Part of a small language model's weights.
Training: a variant of Adam for these matrices, 5803 steps.
Each number is 50 + 12 x the weight over its row's rms, rounded and kept within 0 to 99. Layers, rows and columns count from 0. The size before them is the row's rms in percent of the matrix's.

# layer 4 MLP down (transposed), 512x128, rms 0.102, rows 50-104, columns 64-127
091:34 47 54 46 36 32 55 50 62 44 38 37 35 47 60 38 51 32 51 43 36 66 34 25 54 45 62 65 36 42 38 44 50 26 46 56 60 63 41 60 65 39 49 41 63 47 43 60 50 44 19 58 80 68 63 60 33 37 63 33 64 58 56 45
104:51 48 41 36 59 45 45 50 42 43 49 39 60 67 68 61 68 53 56 32 21 43 50 35 47 52 52 46 65 44 61 24 36 29 67 64 32 63 42 64 41 31 50 50 49 49 38 44 44 51 65 49 58 61 53 49 42 63 34 51 52 38 46 51
081:29 65 43 29 57 51 41 57 41 32 49 61 44 43 68 40 52 59 65 49 61 56 47 23 30 53 31 45 64 54 26 58 22 53 60 50 53 75 59 40 58 30 32 32 47 55 48 66 50 36 42 44 65 40 71 30 56 59 55 63 50 54 57 56
081:38 59 44 52 56 26 64 53 49 41 48 49 51 66 43 39 44 70 60 44 66 49 40 33 64 59 30 52 59 59 33 22 43 55 54 39 63 46 31 61 62 29 59 47 53 70 29 42 52 49 51 38 26 54 35 44 45 62 48 50 69 48 49 50
099:49 55 48 48 55 62 39 53 43 60 56 58 39 53 54 29 57 74 52 54 58 53 70 45 59 49 33 39 57 65 57 45 53 44 42 44 67 59 74 66 53 44 39 60 58 62 53 51 72 28 29 58 72 49 54 42 51 77 48 31 29 41 31 45
063:43 51 55 52 57 67 50 57 52 37 60 55 59 38 21 27 37 47 68 52 68 29 47 73 46 53 24 47 44 33 51 47 22 57 53 65 46 34 47 33 39 72 42 75 51 35 47 47 47 57 45 60 33 44 46 68 47 66 29 39 54 46 49 56
081:33 50 50 45 60 47 44 55 46 64 57 43 63 42 56 37 64 51 60 41 55 43 41 52 36 41 49 21 56 68 55 63 64 16 43 37 24 46 55 52 42 64 46 61 61 41 51 64 44 63 41 63 66 48 46 44 51 62 38 64 57 49 48 50
108:61 53 59 53 41 32 41 60 51 31 47 62 64 50 54 31 62 43 53 51 46 70 37 49 70 30 48 50 43 52 44 73 38 65 56 88 64 53 59 69 51 41 61 53 57 49 53 35 45 57 50 41 41 46 27 42 39 70 52 53 33 60 38 55
113:42 53 66 36 51 70 52 61 43 38 54 44 46 57 54 80 41 48 63 54 50 61 29 38 61 72 43 59 46 35 40 57 58 36 63 75 40 39 47 53 42 19 41 44 50 40 39 48 55 57 54 41 49 43 67 67 40 60 47 26 48 39 46 58
083:73 47 43 57 46 30 53 31 53 51 59 60 71 77 48 33 42 42 37 53 44 45 41 58 60 57 55 67 44 52 35 47 26 35 66 59 17 38 63 50 54 54 57 54 30 60 64 58 50 38 28 38 50 57 39 73 53 58 28 62 42 18 57 52
098:60 52 54 53 41 63 51 53 43 66 48 45 37 54 40 28 39 56 57 43 66 41 72 53 58 46 34 26 51 59 49 50 35 40 48 43 57 46 54 34 34 44 55 50 45 74 43 40 67 50 11 46 56 57 73 37 47 61 54 40 44 49 28 68
126:33 51 39 34 54 39 56 73 62 60 40 58 40 49 54 49 34 39 54 62 50 33 53 33 43 53 54 61 43 73 47 46 62 42 51 57 45 77 34 22 53 51 57 55 60 61 65 72 51 51 39 33 73 59 62 39 40 46 58 46 55 50 38 37
122:40 79 61 53 48 37 62 36 71 57 47 63 56 50 49 12 54 36 62 44 50 56 52 36 37 42 61 59 46 53 56 48 58 29 52 45 40 51 58 39 46 43 59 55 59 27 61 68 55 57 59 52 56 59 42 46 73 76 46 58 72 59 52 53
091:60 41 71 54 40 42 60 50 60 67 39 37 48 53 60 41 38 43 56 46 60 41 53 44 42 28 40 55 46 58 55 41 42 45 42 35 46 51 60 47 25 23 44 52 58 59 49 65 50 70 43 43 55 52 10 74 50 53 51 61 35 73 37 68
070:48 40 53 60 51 55 31 50 50 38 47 54 46 37 51 51 40 81 73 55 40 40 75 35 55 51 68 56 51 53 73 49 64 60 29 51 32 36 45 58 31 64 46 47 47 65 44 59 52 29 36 67 27 40 49 41 46 54 52 59 53 54 67 51
124:54 58 60 46 55 56 79 54 52 60 44 43 39 60 30 54 41 64 51 55 45 32 53 45 40 64 45 46 48 47 49 32 71 51 46 43 33 47 53 51 60 65 67 50 45 67 28 48 59 43 49 31 52 47 39 61 52 33 45 67 43 22 44 58
081:54 54 54 59 82 53 35 33 49 43 38 53 49 46 36 35 34 18 53 53 41 51 55 56 73 54 49 72 56 64 52 55 52 39 31 60 39 46 44 45 67 64 78 59 58 56 64 61 43 50 58 61 63 38 52 55 54 67 52 58 57 39 20 59
112:49 42 41 45 69 48 45 48 52 40 40 45 50 46 41 58 49 37 46 45 73 63 63 43 66 52 64 47 39 27 46 46 63 42 46 35 45 49 67 51 59 59 43 61 43 46 53 59 69 59 47 38 56 52 46 48 58 69 44 38 59 47 63 53
106:51 48 39 43 49 58 42 55 54 43 64 62 54 39 42 44 47 49 36 46 37 69 57 38 45 49 49 48 34 59 60 57 52 35 39 29 09 52 57 61 55 72 42 43 59 38 49 73 55 48 83 71 48 51 40 44 35 63 48 69 48 53 60 50
106:35 50 45 54 56 58 64 37 51 49 55 63 56 56 50 42 60 39 49 51 49 46 58 42 48 42 47 41 33 52 50 41 54 57 45 50 55 42 42 53 72 54 51 76 56 65 48 53 14 32 42 71 67 61 39 63 58 59 39 23 39 32 32 53
102:49 52 58 49 48 38 39 50 31 31 57 49 53 43 64 47 35 35 43 50 34 61 50 49 44 57 41 71 52 35 59 56 38 51 59 47 61 43 50 39 67 54 54 66 41 19 29 46 60 52 51 54 68 35 29 70 53 80 46 48 37 45 33 43
089:60 36 55 57 46 60 57 55 57 60 43 54 69 56 61 61 52 57 62 50 45 34 34 64 53 70 68 48 59 28 52 57 42 41 34 46 42 69 47 46 62 47 56 61 44 29 35 41 62 48 44 42 62 56 32 39 64 75 42 60 58 57 45 71
097:60 30 35 65 82 55 61 47 34 44 38 48 48 60 47 39 74 57 25 40 56 48 31 57 60 52 37 55 56 61 59 55 71 50 44 71 61 69 40 52 61 45 19 60 35 41 49 36 57 44 50 54 50 26 55 30 47 38 71 63 51 64 37 23
102:60 45 66 52 58 56 73 47 46 53 20 57 45 36 34 57 37 42 43 37 43 54 27 46 50 55 41 27 39 45 62 59 59 43 36 58 45 51 42 56 31 60 42 63 38 38 45 50 56 57 62 56 48 28 46 57 58 71 51 57 52 43 32 41
109:58 41 40 52 61 58 37 44 56 35 52 53 25 54 60 76 54 38 38 63 53 44 27 39 46 67 59 61 30 66 44 59 72 61 62 69 49 52 37 66 56 21 44 62 48 43 65 38 42 32 75 27 64 51 34 88 54 43 50 59 44 48 40 47
129:57 52 57 43 50 69 60 60 45 42 57 41 45 64 50 50 27 50 48 49 57 34 60 40 54 56 60 55 43 23 32 36 54 57 55 46 74 57 63 38 57 50 44 29 59 47 35 58 38 39 26 56 43 56 24 49 39 38 59 75 40 53 44 52
068:56 46 43 52 47 50 31 53 48 48 43 34 43 63 72 55 48 41 49 68 56 50 40 48 36 71 53 58 38 44 76 48 60 43 60 78 51 34 41 41 47 62 33 53 46 55 56 44 49 52 23 49 65 47 50 38 60 41 36 49 64 49 57 63
074:44 65 36 42 73 60 51 45 62 53 65 52 68 56 24 42 71 70 50 50 57 34 68 52 50 44 54 59 39 51 66 44 56 48 58 60 50 53 57 32 53 46 67 48 49 54 47 52 40 53 38 55 40 42 44 47 56 61 38 50 63 45 71 25
127:54 47 45 36 61 59 48 43 54 47 55 41 39 64 43 61 43 41 50 62 64 59 60 48 50 60 61 61 49 46 32 58 66 42 42 36 58 49 44 64 87 54 36 76 52 50 55 58 47 22 61 51 58 47 23 78 47 69 46 44 37 67 55 54
103:48 53 57 56 54 49 51 52 43 71 47 54 47 61 52 49 52 63 53 44 60 26 63 48 44 68 40 26 26 41 43 53 37 46 58 57 50 36 73 46 38 43 62 52 42 64 40 47 61 49 59 41 36 44 66 26 52 43 53 22 52 52 48 44
094:48 46 58 62 20 42 57 41 55 51 30 58 43 40 45 47 58 64 39 58 62 54 43 31 47 48 55 68 36 44 66 43 55 58 48 33 39 65 60 59 52 49 50 68 37 56 73 51 59 62 52 47 42 48 55 41 61 64 61 45 62 37 29 53
106:56 56 50 38 47 45 55 42 49 49 54 66 35 59 46 54 35 25 41 38 62 45 36 33 23 55 51 44 62 49 41 46 68 47 59 59 43 57 51 41 46 54 61 74 51 61 53 53 50 34 57 31 59 35 24 56 46 28 60 50 39 41 44 37
087:52 51 28 59 59 56 48 47 27 35 46 49 47 57 58 50 34 62 54 34 59 50 47 48 41 84 62 65 21 43 54 56 67 50 49 53 32 71 49 44 53 54 34 45 35 39 48 49 49 36 42 46 38 41 35 47 70 38 54 37 45 35 54 70
108:55 46 22 40 98 49 67 51 52 55 45 60 42 60 67 31 41 68 50 45 60 59 64 66 59 48 49 45 48 45 51 29 40 59 42 63 32 63 57 58 51 46 47 62 53 59 46 31 58 68 48 49 35 53 50 41 52 74 34 44 45 47 50 57
097:38 52 56 51 52 60 31 45 55 47 64 63 46 42 42 47 47 32 57 45 52 65 27 49 48 39 66 49 82 72 25 45 41 57 34 41 41 44 36 68 51 54 46 48 58 46 49 49 38 55 67 85 43 46 40 49 55 58 46 52 77 64 70 56
101:46 49 33 63 50 48 60 38 52 32 25 65 54 74 72 17 54 48 62 50 63 37 46 55 33 53 66 56 51 57 74 46 65 46 45 41 37 78 40 43 60 53 51 59 46 61 37 50 61 32 62 45 54 48 42 50 41 42 59 63 58 58 36 43
076:36 46 72 40 33 52 54 56 41 39 46 52 53 65 63 44 46 57 55 34 58 70 30 51 56 50 31 42 32 65 55 58 36 53 43 44 32 32 55 49 40 45 30 51 27 72 33 48 64 70 61 62 48 60 59 52 49 65 59 45 60 57 24 51
096:61 51 62 53 47 59 50 55 52 57 62 62 31 23 66 24 39 53 53 43 62 60 69 46 45 45 42 50 41 59 55 33 49 60 44 20 63 67 26 39 26 50 61 53 65 46 53 40 38 67 46 63 50 49 54 39 53 48 48 59 48 68 45 43
141:47 57 69 50 36 49 69 49 49 50 41 43 62 45 41 67 32 59 44 36 53 61 43 46 39 47 67 71 30 62 46 42 62 41 32 26 42 47 60 42 54 54 55 24 33 38 47 57 42 60 55 74 52 50 48 68 48 35 46 41 75 43 50 54
099:55 33 53 51 87 54 68 49 30 50 43 67 50 54 62 49 52 41 61 45 70 62 40 56 48 14 61 44 56 54 56 34 57 34 47 72 46 60 65 35 50 67 35 56 61 37 59 50 64 50 51 51 52 53 61 43 49 60 46 61 57 58 45 24
089:44 45 40 41 60 63 46 26 28 64 42 51 54 62 50 63 52 51 59 50 67 40 59 57 37 56 47 52 47 60 57 53 49 25 48 48 57 47 35 61 51 75 55 47 28 41 62 44 44 50 26 50 40 52 44 53 45 60 55 34 42 49 58 56
095:48 60 53 34 63 51 43 81 57 41 42 53 54 40 37 57 54 50 55 58 28 50 45 66 28 69 47 59 73 51 53 52 45 46 42 66 63 35 50 53 51 46 56 71 36 35 36 43 71 53 38 27 58 52 55 49 48 56 47 51 55 64 67 46
106:57 53 47 45 57 51 16 47 39 35 50 41 71 38 49 77 42 69 52 59 53 69 57 48 53 88 57 57 49 62 49 48 63 46 58 56 40 46 41 38 62 30 48 51 45 45 44 36 64 59 60 41 43 54 44 73 48 33 57 55 60 46 54 61
103:67 35 59 52 42 46 52 37 55 39 43 39 37 44 55 50 58 46 54 50 40 56 40 40 37 28 51 69 59 51 48 56 53 66 29 66 54 45 42 61 61 55 38 52 38 65 49 55 56 44 74 20 34 47 26 68 58 38 59 64 48 37 33 36
103:53 55 32 60 54 38 55 61 44 45 33 49 44 44 54 31 51 65 46 34 45 53 58 41 47 43 70 54 36 49 62 67 29 36 63 60 48 53 55 51 53 50 41 67 44 30 56 73 57 55 47 40 37 42 61 42 65 63 53 37 68 49 49 46
084:43 59 44 46 53 48 65 50 51 31 37 41 33 54 64 63 41 45 32 60 57 51 45 44 30 55 51 82 44 72 59 29 49 35 49 45 67 76 55 46 48 49 54 51 54 47 58 74 45 44 51 39 59 40 69 49 55 44 69 43 57 49 39 42
097:47 40 63 54 54 49 65 43 65 59 47 56 69 56 31 34 39 54 55 36 50 35 61 43 64 31 50 49 54 44 37 59 42 45 74 34 73 47 63 55 72 31 65 58 44 25 61 62 31 68 46 45 57 53 38 48 58 78 51 44 51 38 56 35
111:51 45 54 41 81 47 52 49 57 59 51 50 55 41 49 42 45 39 50 53 45 34 55 51 37 35 39 49 48 58 36 46 58 50 78 40 61 57 50 82 92 55 52 60 49 45 54 63 50 53 54 37 41 47 35 76 57 58 49 39 66 44 65 46
107:49 51 51 48 54 43 65 26 55 30 44 61 28 50 54 75 40 41 52 41 41 48 44 42 55 57 49 41 47 59 50 64 75 40 46 71 39 51 43 57 61 50 65 54 48 55 59 29 66 53 53 63 62 42 36 62 61 72 54 52 34 77 51 23
118:37 52 25 38 56 44 58 42 50 56 62 51 44 75 42 34 44 64 48 47 62 48 70 45 50 48 52 50 59 60 62 34 42 76 31 35 67 40 50 66 63 44 45 54 54 55 49 61 44 39 57 36 36 59 60 19 42 74 49 38 37 49 58 60
095:67 64 41 37 81 43 44 56 57 43 53 45 45 66 63 64 56 51 47 46 32 33 46 36 36 74 50 43 35 51 52 49 57 36 72 61 63 65 54 48 52 57 76 59 43 56 46 37 37 36 48 42 45 35 33 66 36 54 46 39 63 41 36 63
077:68 47 17 76 56 44 62 49 48 66 39 75 69 48 44 77 52 51 47 59 46 52 58 51 47 54 52 38 36 56 74 38 28 70 44 40 53 60 37 65 81 25 53 49 65 60 30 56 56 65 45 41 49 39 39 54 71 66 35 41 43 48 57 39
081:47 41 40 73 61 40 49 32 44 61 31 46 36 47 33 60 44 77 51 46 80 40 27 51 41 50 60 59 17 56 44 38 46 36 25 29 43 56 42 62 47 74 54 54 55 40 51 57 55 55 37 62 44 47 49 38 54 56 60 85 47 61 48 54
082:68 47 35 53 50 53 55 46 55 21 35 43 49 35 40 45 55 52 47 39 52 66 51 66 56 44 55 42 52 72 45 35 54 53 50 57 66 55 56 64 46 62 35 60 55 51 31 31 41 72 40 43 56 51 60 56 48 65 44 40 54 45 51 65
095:25 44 73 51 21 41 51 56 39 56 27 42 43 53 48 64 32 63 56 76 52 51 32 53 62 63 54 51 46 26 40 54 47 45 59 84 47 54 45 51 57 59 50 47 74 59 59 47 62 31 63 33 57 50 68 35 51 60 56 56 50 50 34 51
# layer 4 MLP up, 512x128, rms 0.144, rows 51-104, columns 64-127
083:56 47 46 40 82 47 46 39 43 64 54 50 33 25 48 39 67 65 59 68 55 48 37 42 58 43 49 40 59 43 48 31 29 31 33 60 37 67 55 45 26 48 54 29 62 35 42 50 64 76 36 36 41 55 52 65 43 43 60 55 52 46 32 36
095:33 49 55 54 53 25 34 33 40 50 36 51 56 45 47 62 50 46 47 59 55 48 50 20 43 45 49 51 62 68 50 34 59 49 50 38 38 59 63 46 52 47 56 54 68 38 72 75 56 57 35 53 58 60 60 34 43 58 51 46 58 34 60 55
084:46 65 76 41 50 62 44 65 27 53 48 51 50 37 27 55 53 42 46 51 51 57 51 48 64 59 61 54 59 60 49 43 68 40 49 25 53 50 59 30 41 48 26 61 52 22 35 49 52 55 43 56 34 66 35 51 38 61 56 65 55 39 39 28
097:46 46 55 49 54 43 29 45 41 63 54 56 44 39 54 33 74 37 52 54 70 49 46 51 69 58 54 52 66 54 65 54 49 40 47 47 53 58 88 45 40 36 47 50 40 45 56 51 61 52 37 49 54 54 58 21 26 51 58 34 62 56 59 56
102:48 60 64 35 64 46 35 58 61 63 51 54 63 50 29 71 52 49 58 51 52 39 53 36 58 46 48 56 46 42 58 27 57 26 64 49 44 55 75 30 35 44 80 58 59 51 50 44 48 44 37 54 46 77 52 49 22 50 39 50 66 59 54 51
102:42 64 47 51 71 58 35 49 61 40 33 33 35 50 39 48 53 47 57 61 71 28 55 38 56 53 53 60 39 50 63 38 59 40 39 50 28 54 83 44 43 39 44 34 51 61 40 48 47 62 65 71 68 48 48 59 44 63 42 28 50 67 47 55
093:57 44 66 43 37 42 62 62 49 55 55 45 47 45 54 66 46 49 51 54 43 46 44 57 41 60 39 35 57 33 44 27 46 42 58 42 57 82 52 39 38 56 47 24 59 54 44 61 63 52 33 64 59 46 87 56 56 43 59 52 51 32 63 60
091:21 36 55 45 49 45 40 42 41 46 48 48 46 52 48 51 40 61 58 62 57 48 09 53 55 70 45 71 79 52 42 43 69 30 65 47 31 60 27 48 67 47 51 44 59 44 53 57 49 30 55 39 61 64 36 64 49 42 53 56 48 48 64 59
100:44 44 66 49 50 50 57 66 45 39 42 40 42 51 46 51 51 28 36 46 57 30 55 42 64 55 68 77 42 55 61 43 65 34 53 54 54 51 45 39 30 31 44 58 55 22 48 38 64 50 38 40 73 42 48 42 59 39 60 67 50 54 51 49
101:35 57 54 39 60 46 38 54 47 70 46 58 64 38 61 50 55 53 47 47 65 36 56 52 43 53 48 42 52 49 67 51 54 35 46 42 57 48 67 29 31 41 68 46 44 43 58 79 51 53 21 48 63 59 59 20 41 44 42 25 50 60 65 67
100:48 52 49 46 70 45 48 29 61 59 39 49 55 52 28 54 76 34 63 51 60 28 64 34 58 49 51 61 45 68 53 40 59 38 50 44 39 44 48 45 32 35 63 42 58 47 69 52 50 67 37 66 44 58 45 60 38 29 38 41 52 47 47 66
094:40 37 71 40 61 24 31 29 48 55 33 38 64 54 30 68 44 28 54 46 43 30 34 41 42 46 73 51 55 48 43 53 49 33 73 55 63 61 49 51 53 50 62 60 40 52 70 60 44 50 46 56 82 50 49 56 40 36 57 44 61 47 71 58
093:40 43 54 54 52 27 51 26 48 49 46 35 52 30 65 43 46 40 64 44 44 57 45 54 61 44 40 40 77 50 53 48 52 49 56 47 55 64 63 32 47 46 44 36 50 54 65 83 45 57 50 35 37 55 56 37 52 43 59 54 45 46 43 53
099:38 36 49 54 52 25 47 37 39 46 18 32 56 36 51 59 47 31 46 35 39 47 45 25 39 32 71 49 50 62 80 58 68 45 60 47 60 65 39 34 36 41 63 49 61 36 63 56 51 50 33 71 42 33 48 39 48 24 63 40 55 64 66 57
111:28 50 51 44 61 42 54 46 60 54 43 47 45 69 53 72 43 47 69 44 54 49 45 44 44 76 48 54 54 45 54 55 60 50 58 67 32 54 37 58 55 40 69 34 62 49 58 78 33 34 41 53 65 52 48 58 61 24 44 47 57 46 52 68
095:39 51 60 49 54 41 30 37 41 63 51 41 60 27 36 43 70 42 65 41 63 54 42 49 48 64 58 55 74 42 42 44 49 35 45 39 28 55 47 32 56 48 49 42 59 43 56 71 52 35 48 50 48 67 57 52 38 30 38 60 69 39 52 47
101:45 51 64 40 53 43 48 38 51 43 45 51 66 18 29 44 65 52 69 47 69 47 57 46 52 48 60 52 53 53 61 40 30 50 51 48 45 61 57 37 40 47 76 60 63 31 47 52 70 61 41 82 58 67 59 64 41 49 39 61 46 33 62 45
095:64 37 46 52 62 56 39 64 51 52 46 73 42 51 14 45 74 44 47 46 53 28 42 52 66 58 63 39 55 42 58 62 56 39 44 62 23 61 54 55 38 54 59 66 46 48 58 43 68 36 49 49 71 43 29 49 43 55 47 49 33 36 38 70
100:14 48 50 55 47 55 41 45 48 40 56 66 50 16 66 46 54 61 55 54 65 56 29 57 55 34 48 51 91 62 54 34 49 31 36 23 38 67 51 44 50 24 58 42 50 22 50 60 41 39 35 61 55 42 64 52 51 37 61 60 68 52 71 35
101:35 47 65 40 53 47 47 38 54 67 36 54 60 39 45 56 68 50 62 44 56 33 37 46 47 52 64 57 56 48 47 39 43 39 77 59 35 66 69 29 47 45 57 55 61 48 47 54 72 61 49 68 49 56 63 43 43 54 50 46 60 35 70 59
096:25 40 80 44 46 40 35 42 62 60 43 48 41 45 57 54 52 63 62 57 59 53 27 38 32 64 52 68 60 37 72 30 55 31 64 50 35 56 43 26 57 44 58 37 71 44 63 55 50 33 33 50 62 59 58 70 51 46 51 44 71 48 60 56
100:49 45 45 41 60 48 31 38 67 68 43 27 47 72 60 67 67 47 67 64 59 33 50 36 41 56 53 60 48 37 34 41 52 52 53 58 43 53 55 62 56 59 66 52 63 63 76 64 68 32 37 54 60 63 29 32 34 67 48 41 39 28 51 69
094:37 52 58 38 51 29 23 41 49 57 44 44 46 34 57 52 56 46 63 52 49 45 29 47 55 52 55 49 53 52 54 47 46 43 63 60 59 46 59 58 50 52 66 36 49 53 57 79 68 42 49 56 49 70 45 61 35 39 43 41 64 62 62 57
088:51 48 37 46 60 45 54 47 56 42 38 43 60 62 40 33 63 55 50 54 64 36 64 41 51 39 63 76 40 68 57 56 55 45 44 36 39 49 43 63 37 68 48 72 28 47 55 54 43 47 60 61 52 55 45 63 40 64 26 46 37 48 52 59
117:38 40 63 51 55 42 44 45 45 67 43 36 56 39 62 45 53 36 52 51 54 46 50 36 47 36 54 52 75 38 72 39 56 24 56 36 30 64 69 34 59 40 63 44 66 56 49 73 57 30 56 69 49 61 59 47 42 48 52 52 56 49 43 52
084:42 30 69 53 60 26 35 46 31 66 27 34 79 33 64 61 37 47 56 40 60 51 38 19 66 72 54 46 44 68 68 35 63 51 63 53 50 55 40 44 62 51 69 67 55 38 62 43 45 42 40 34 54 41 55 47 57 48 47 50 54 48 59 44
092:46 49 50 50 56 44 40 57 36 63 39 32 55 54 27 72 76 34 55 50 65 42 47 34 44 52 72 58 47 54 70 38 69 25 81 52 52 57 54 45 44 43 66 66 60 46 67 57 46 49 46 45 44 51 48 47 40 39 57 35 77 63 55 60
118:37 51 71 42 65 42 36 50 65 66 54 33 53 41 57 38 58 52 55 62 29 47 41 54 63 37 65 49 82 44 64 53 56 31 49 53 73 50 47 35 61 17 55 37 73 36 41 51 42 56 34 46 67 59 39 55 46 47 54 54 67 50 42 42
102:43 43 68 43 66 45 44 50 51 51 47 55 66 34 46 50 59 48 49 58 77 44 39 37 37 52 47 46 57 75 53 37 76 33 54 47 62 62 61 39 31 46 63 44 34 41 53 63 65 59 48 60 70 64 51 44 50 65 44 33 52 38 68 52
098:42 51 78 47 50 31 41 39 35 52 37 49 46 48 49 75 50 53 54 42 55 20 27 38 51 42 50 70 39 55 66 42 70 41 59 48 58 55 43 57 63 32 42 42 58 53 60 60 69 48 46 49 59 55 65 70 51 33 53 31 50 79 70 61
091:37 42 61 42 63 39 54 57 72 39 40 38 52 68 60 51 56 51 52 56 42 37 45 37 55 47 48 58 32 74 38 59 66 35 53 37 50 53 33 43 44 39 39 44 35 52 53 63 58 49 64 77 65 51 61 64 55 38 45 76 39 47 57 45
091:67 37 51 57 61 43 48 48 60 40 41 39 43 45 36 23 54 56 57 71 49 40 66 46 69 42 70 50 53 46 70 59 71 34 46 31 70 78 51 32 31 29 41 55 47 58 49 41 38 41 30 68 39 62 62 55 47 49 59 60 37 67 44 40
098:44 50 55 43 56 46 34 47 46 64 48 45 50 32 44 52 67 47 63 55 51 34 40 38 51 41 71 45 57 37 55 54 40 44 47 37 62 46 77 51 40 61 55 60 61 26 87 64 62 48 41 53 38 59 57 42 31 64 41 43 58 51 70 49
095:51 59 78 29 20 58 56 41 27 65 52 38 78 43 33 53 54 40 63 49 61 36 48 26 38 50 59 64 45 58 55 54 81 50 78 51 63 42 29 37 57 55 43 56 54 41 61 50 43 46 49 34 62 50 54 34 40 48 54 60 68 49 36 43
103:46 58 62 46 63 33 56 38 40 53 44 42 76 60 20 58 63 35 54 37 47 23 62 39 60 35 46 56 41 52 60 24 53 44 65 71 52 54 49 44 46 43 48 53 51 55 69 55 65 43 38 57 59 52 55 34 37 56 53 32 53 38 52 63
094:51 48 54 44 56 25 46 45 29 59 28 44 48 42 51 63 73 44 39 22 52 32 37 49 41 38 51 48 35 56 79 70 46 44 38 75 53 66 44 58 40 53 55 40 78 67 50 51 55 48 05 53 53 50 57 47 43 47 58 49 59 44 32 34
105:49 66 44 49 49 49 43 48 41 80 52 58 56 53 65 37 53 10 38 40 69 43 48 53 22 55 78 77 52 44 69 43 72 25 43 83 42 50 35 43 42 62 55 60 45 41 43 49 42 37 49 59 66 62 38 44 37 41 42 38 68 51 54 63
124:27 53 62 51 58 39 38 60 57 57 49 61 62 41 66 50 46 44 59 43 43 39 42 44 33 42 46 37 62 61 58 52 43 35 70 34 40 65 51 33 45 39 68 33 61 46 67 71 38 40 27 54 43 45 74 68 38 14 67 47 49 68 78 45
094:39 55 51 46 62 41 30 34 44 60 53 26 70 44 47 59 78 42 70 59 52 36 46 29 47 38 54 59 44 39 55 56 58 44 47 69 52 48 68 45 49 49 74 64 72 24 62 61 55 51 53 50 52 55 70 39 33 48 43 36 69 51 65 39
104:34 49 52 40 53 44 37 51 54 63 49 21 56 34 50 29 60 36 48 49 67 60 33 35 45 59 52 66 37 62 62 41 64 44 60 55 62 57 33 37 42 41 54 62 50 55 71 54 33 61 12 54 62 47 61 50 52 32 52 46 48 54 39 72
106:42 45 65 30 66 36 50 45 60 62 47 39 39 49 42 48 44 50 71 54 57 48 54 25 52 38 49 49 66 53 45 21 64 45 45 16 56 57 60 57 67 49 53 55 69 37 56 69 43 41 31 66 39 53 63 54 52 45 38 52 43 65 43 36
087:47 41 73 45 36 54 34 26 51 49 45 50 61 39 51 42 28 48 60 46 56 48 39 45 69 67 59 64 49 59 59 49 66 59 52 41 41 49 28 58 52 58 60 52 65 31 57 52 40 50 35 56 56 50 24 60 51 20 54 64 51 63 42 36
072:56 42 53 38 60 43 56 39 55 48 30 23 50 65 57 65 45 62 66 71 73 36 28 33 57 44 63 62 41 55 40 73 61 48 42 40 40 47 53 53 63 75 47 58 50 67 66 51 41 56 61 38 41 62 72 73 36 61 37 47 45 60 49 46
093:36 36 53 51 62 39 34 47 48 63 28 37 60 51 41 70 70 35 64 46 54 28 36 34 57 53 58 59 47 57 53 46 58 45 73 56 34 58 65 56 42 62 56 48 51 51 62 54 64 42 33 48 55 49 44 60 44 21 49 37 56 56 75 49
100:48 45 53 47 60 50 44 30 59 54 31 31 59 55 45 74 77 49 51 64 68 37 49 29 45 50 58 63 46 56 52 37 51 50 61 57 27 67 63 50 50 48 59 37 74 41 51 64 52 59 34 52 51 53 53 64 32 51 46 49 54 39 73 46
108:43 43 54 51 50 40 56 54 57 73 39 52 51 40 40 61 54 23 65 53 45 45 55 55 54 60 63 58 55 44 61 39 64 25 66 50 41 54 33 26 26 25 56 32 35 34 49 57 39 62 05 31 56 50 52 48 47 43 55 49 61 43 62 60
107:46 51 49 39 61 43 57 37 62 52 48 49 60 49 48 58 68 24 49 37 39 40 29 52 47 62 57 55 37 29 51 57 66 28 59 44 53 32 42 37 37 54 60 30 64 52 61 62 47 53 57 40 60 52 59 21 41 36 57 50 53 47 64 81
106:43 36 55 68 57 43 38 43 50 45 56 46 41 56 50 35 41 67 60 43 61 56 68 65 35 43 37 48 71 29 55 44 52 55 64 38 59 64 64 44 33 66 56 50 66 40 49 58 47 50 48 61 58 56 56 32 52 56 57 56 60 86 44 34
097:62 62 52 42 59 39 52 58 33 49 43 12 58 45 37 43 69 48 44 51 60 40 47 39 51 42 51 44 35 31 34 46 62 61 47 57 53 56 38 48 35 62 68 62 49 58 53 36 39 67 51 70 48 53 62 47 48 56 47 56 45 31 45 51
085:24 48 68 39 39 43 33 21 53 59 42 52 51 58 72 65 55 57 50 41 44 62 22 31 46 67 34 42 66 47 74 49 50 61 44 47 43 52 45 61 66 58 37 47 68 53 58 62 61 49 50 51 93 54 52 47 53 38 45 64 55 74 58 73
094:38 39 45 56 57 46 62 46 61 43 33 71 36 77 43 61 58 45 58 60 32 46 36 14 56 39 47 63 48 50 59 40 62 56 62 50 44 47 45 39 62 42 49 47 54 61 48 74 80 51 49 42 90 61 55 52 42 35 64 52 54 48 54 53
096:31 63 50 33 47 36 39 37 48 49 53 49 59 25 49 51 52 36 62 59 55 49 44 42 59 62 60 59 71 33 57 44 45 33 62 65 23 50 55 29 41 46 56 48 56 56 46 70 69 61 28 52 60 63 70 35 33 29 52 57 53 42 60 42
091:34 48 47 56 79 35 22 43 38 53 51 37 56 40 55 44 38 20 52 49 39 52 37 34 43 38 48 48 47 53 36 46 65 61 73 42 48 49 55 41 65 59 68 45 59 21 43 61 50 48 33 41 33 62 41 43 54 35 59 59 42 56 47 29
087:37 48 59 41 49 23 50 62 43 64 51 47 54 40 49 38 60 55 58 60 57 33 49 38 62 53 56 58 62 62 53 46 69 32 45 62 49 57 51 49 57 36 57 37 78 40 51 52 48 61 43 54 58 55 65 46 30 19 52 48 50 55 60 42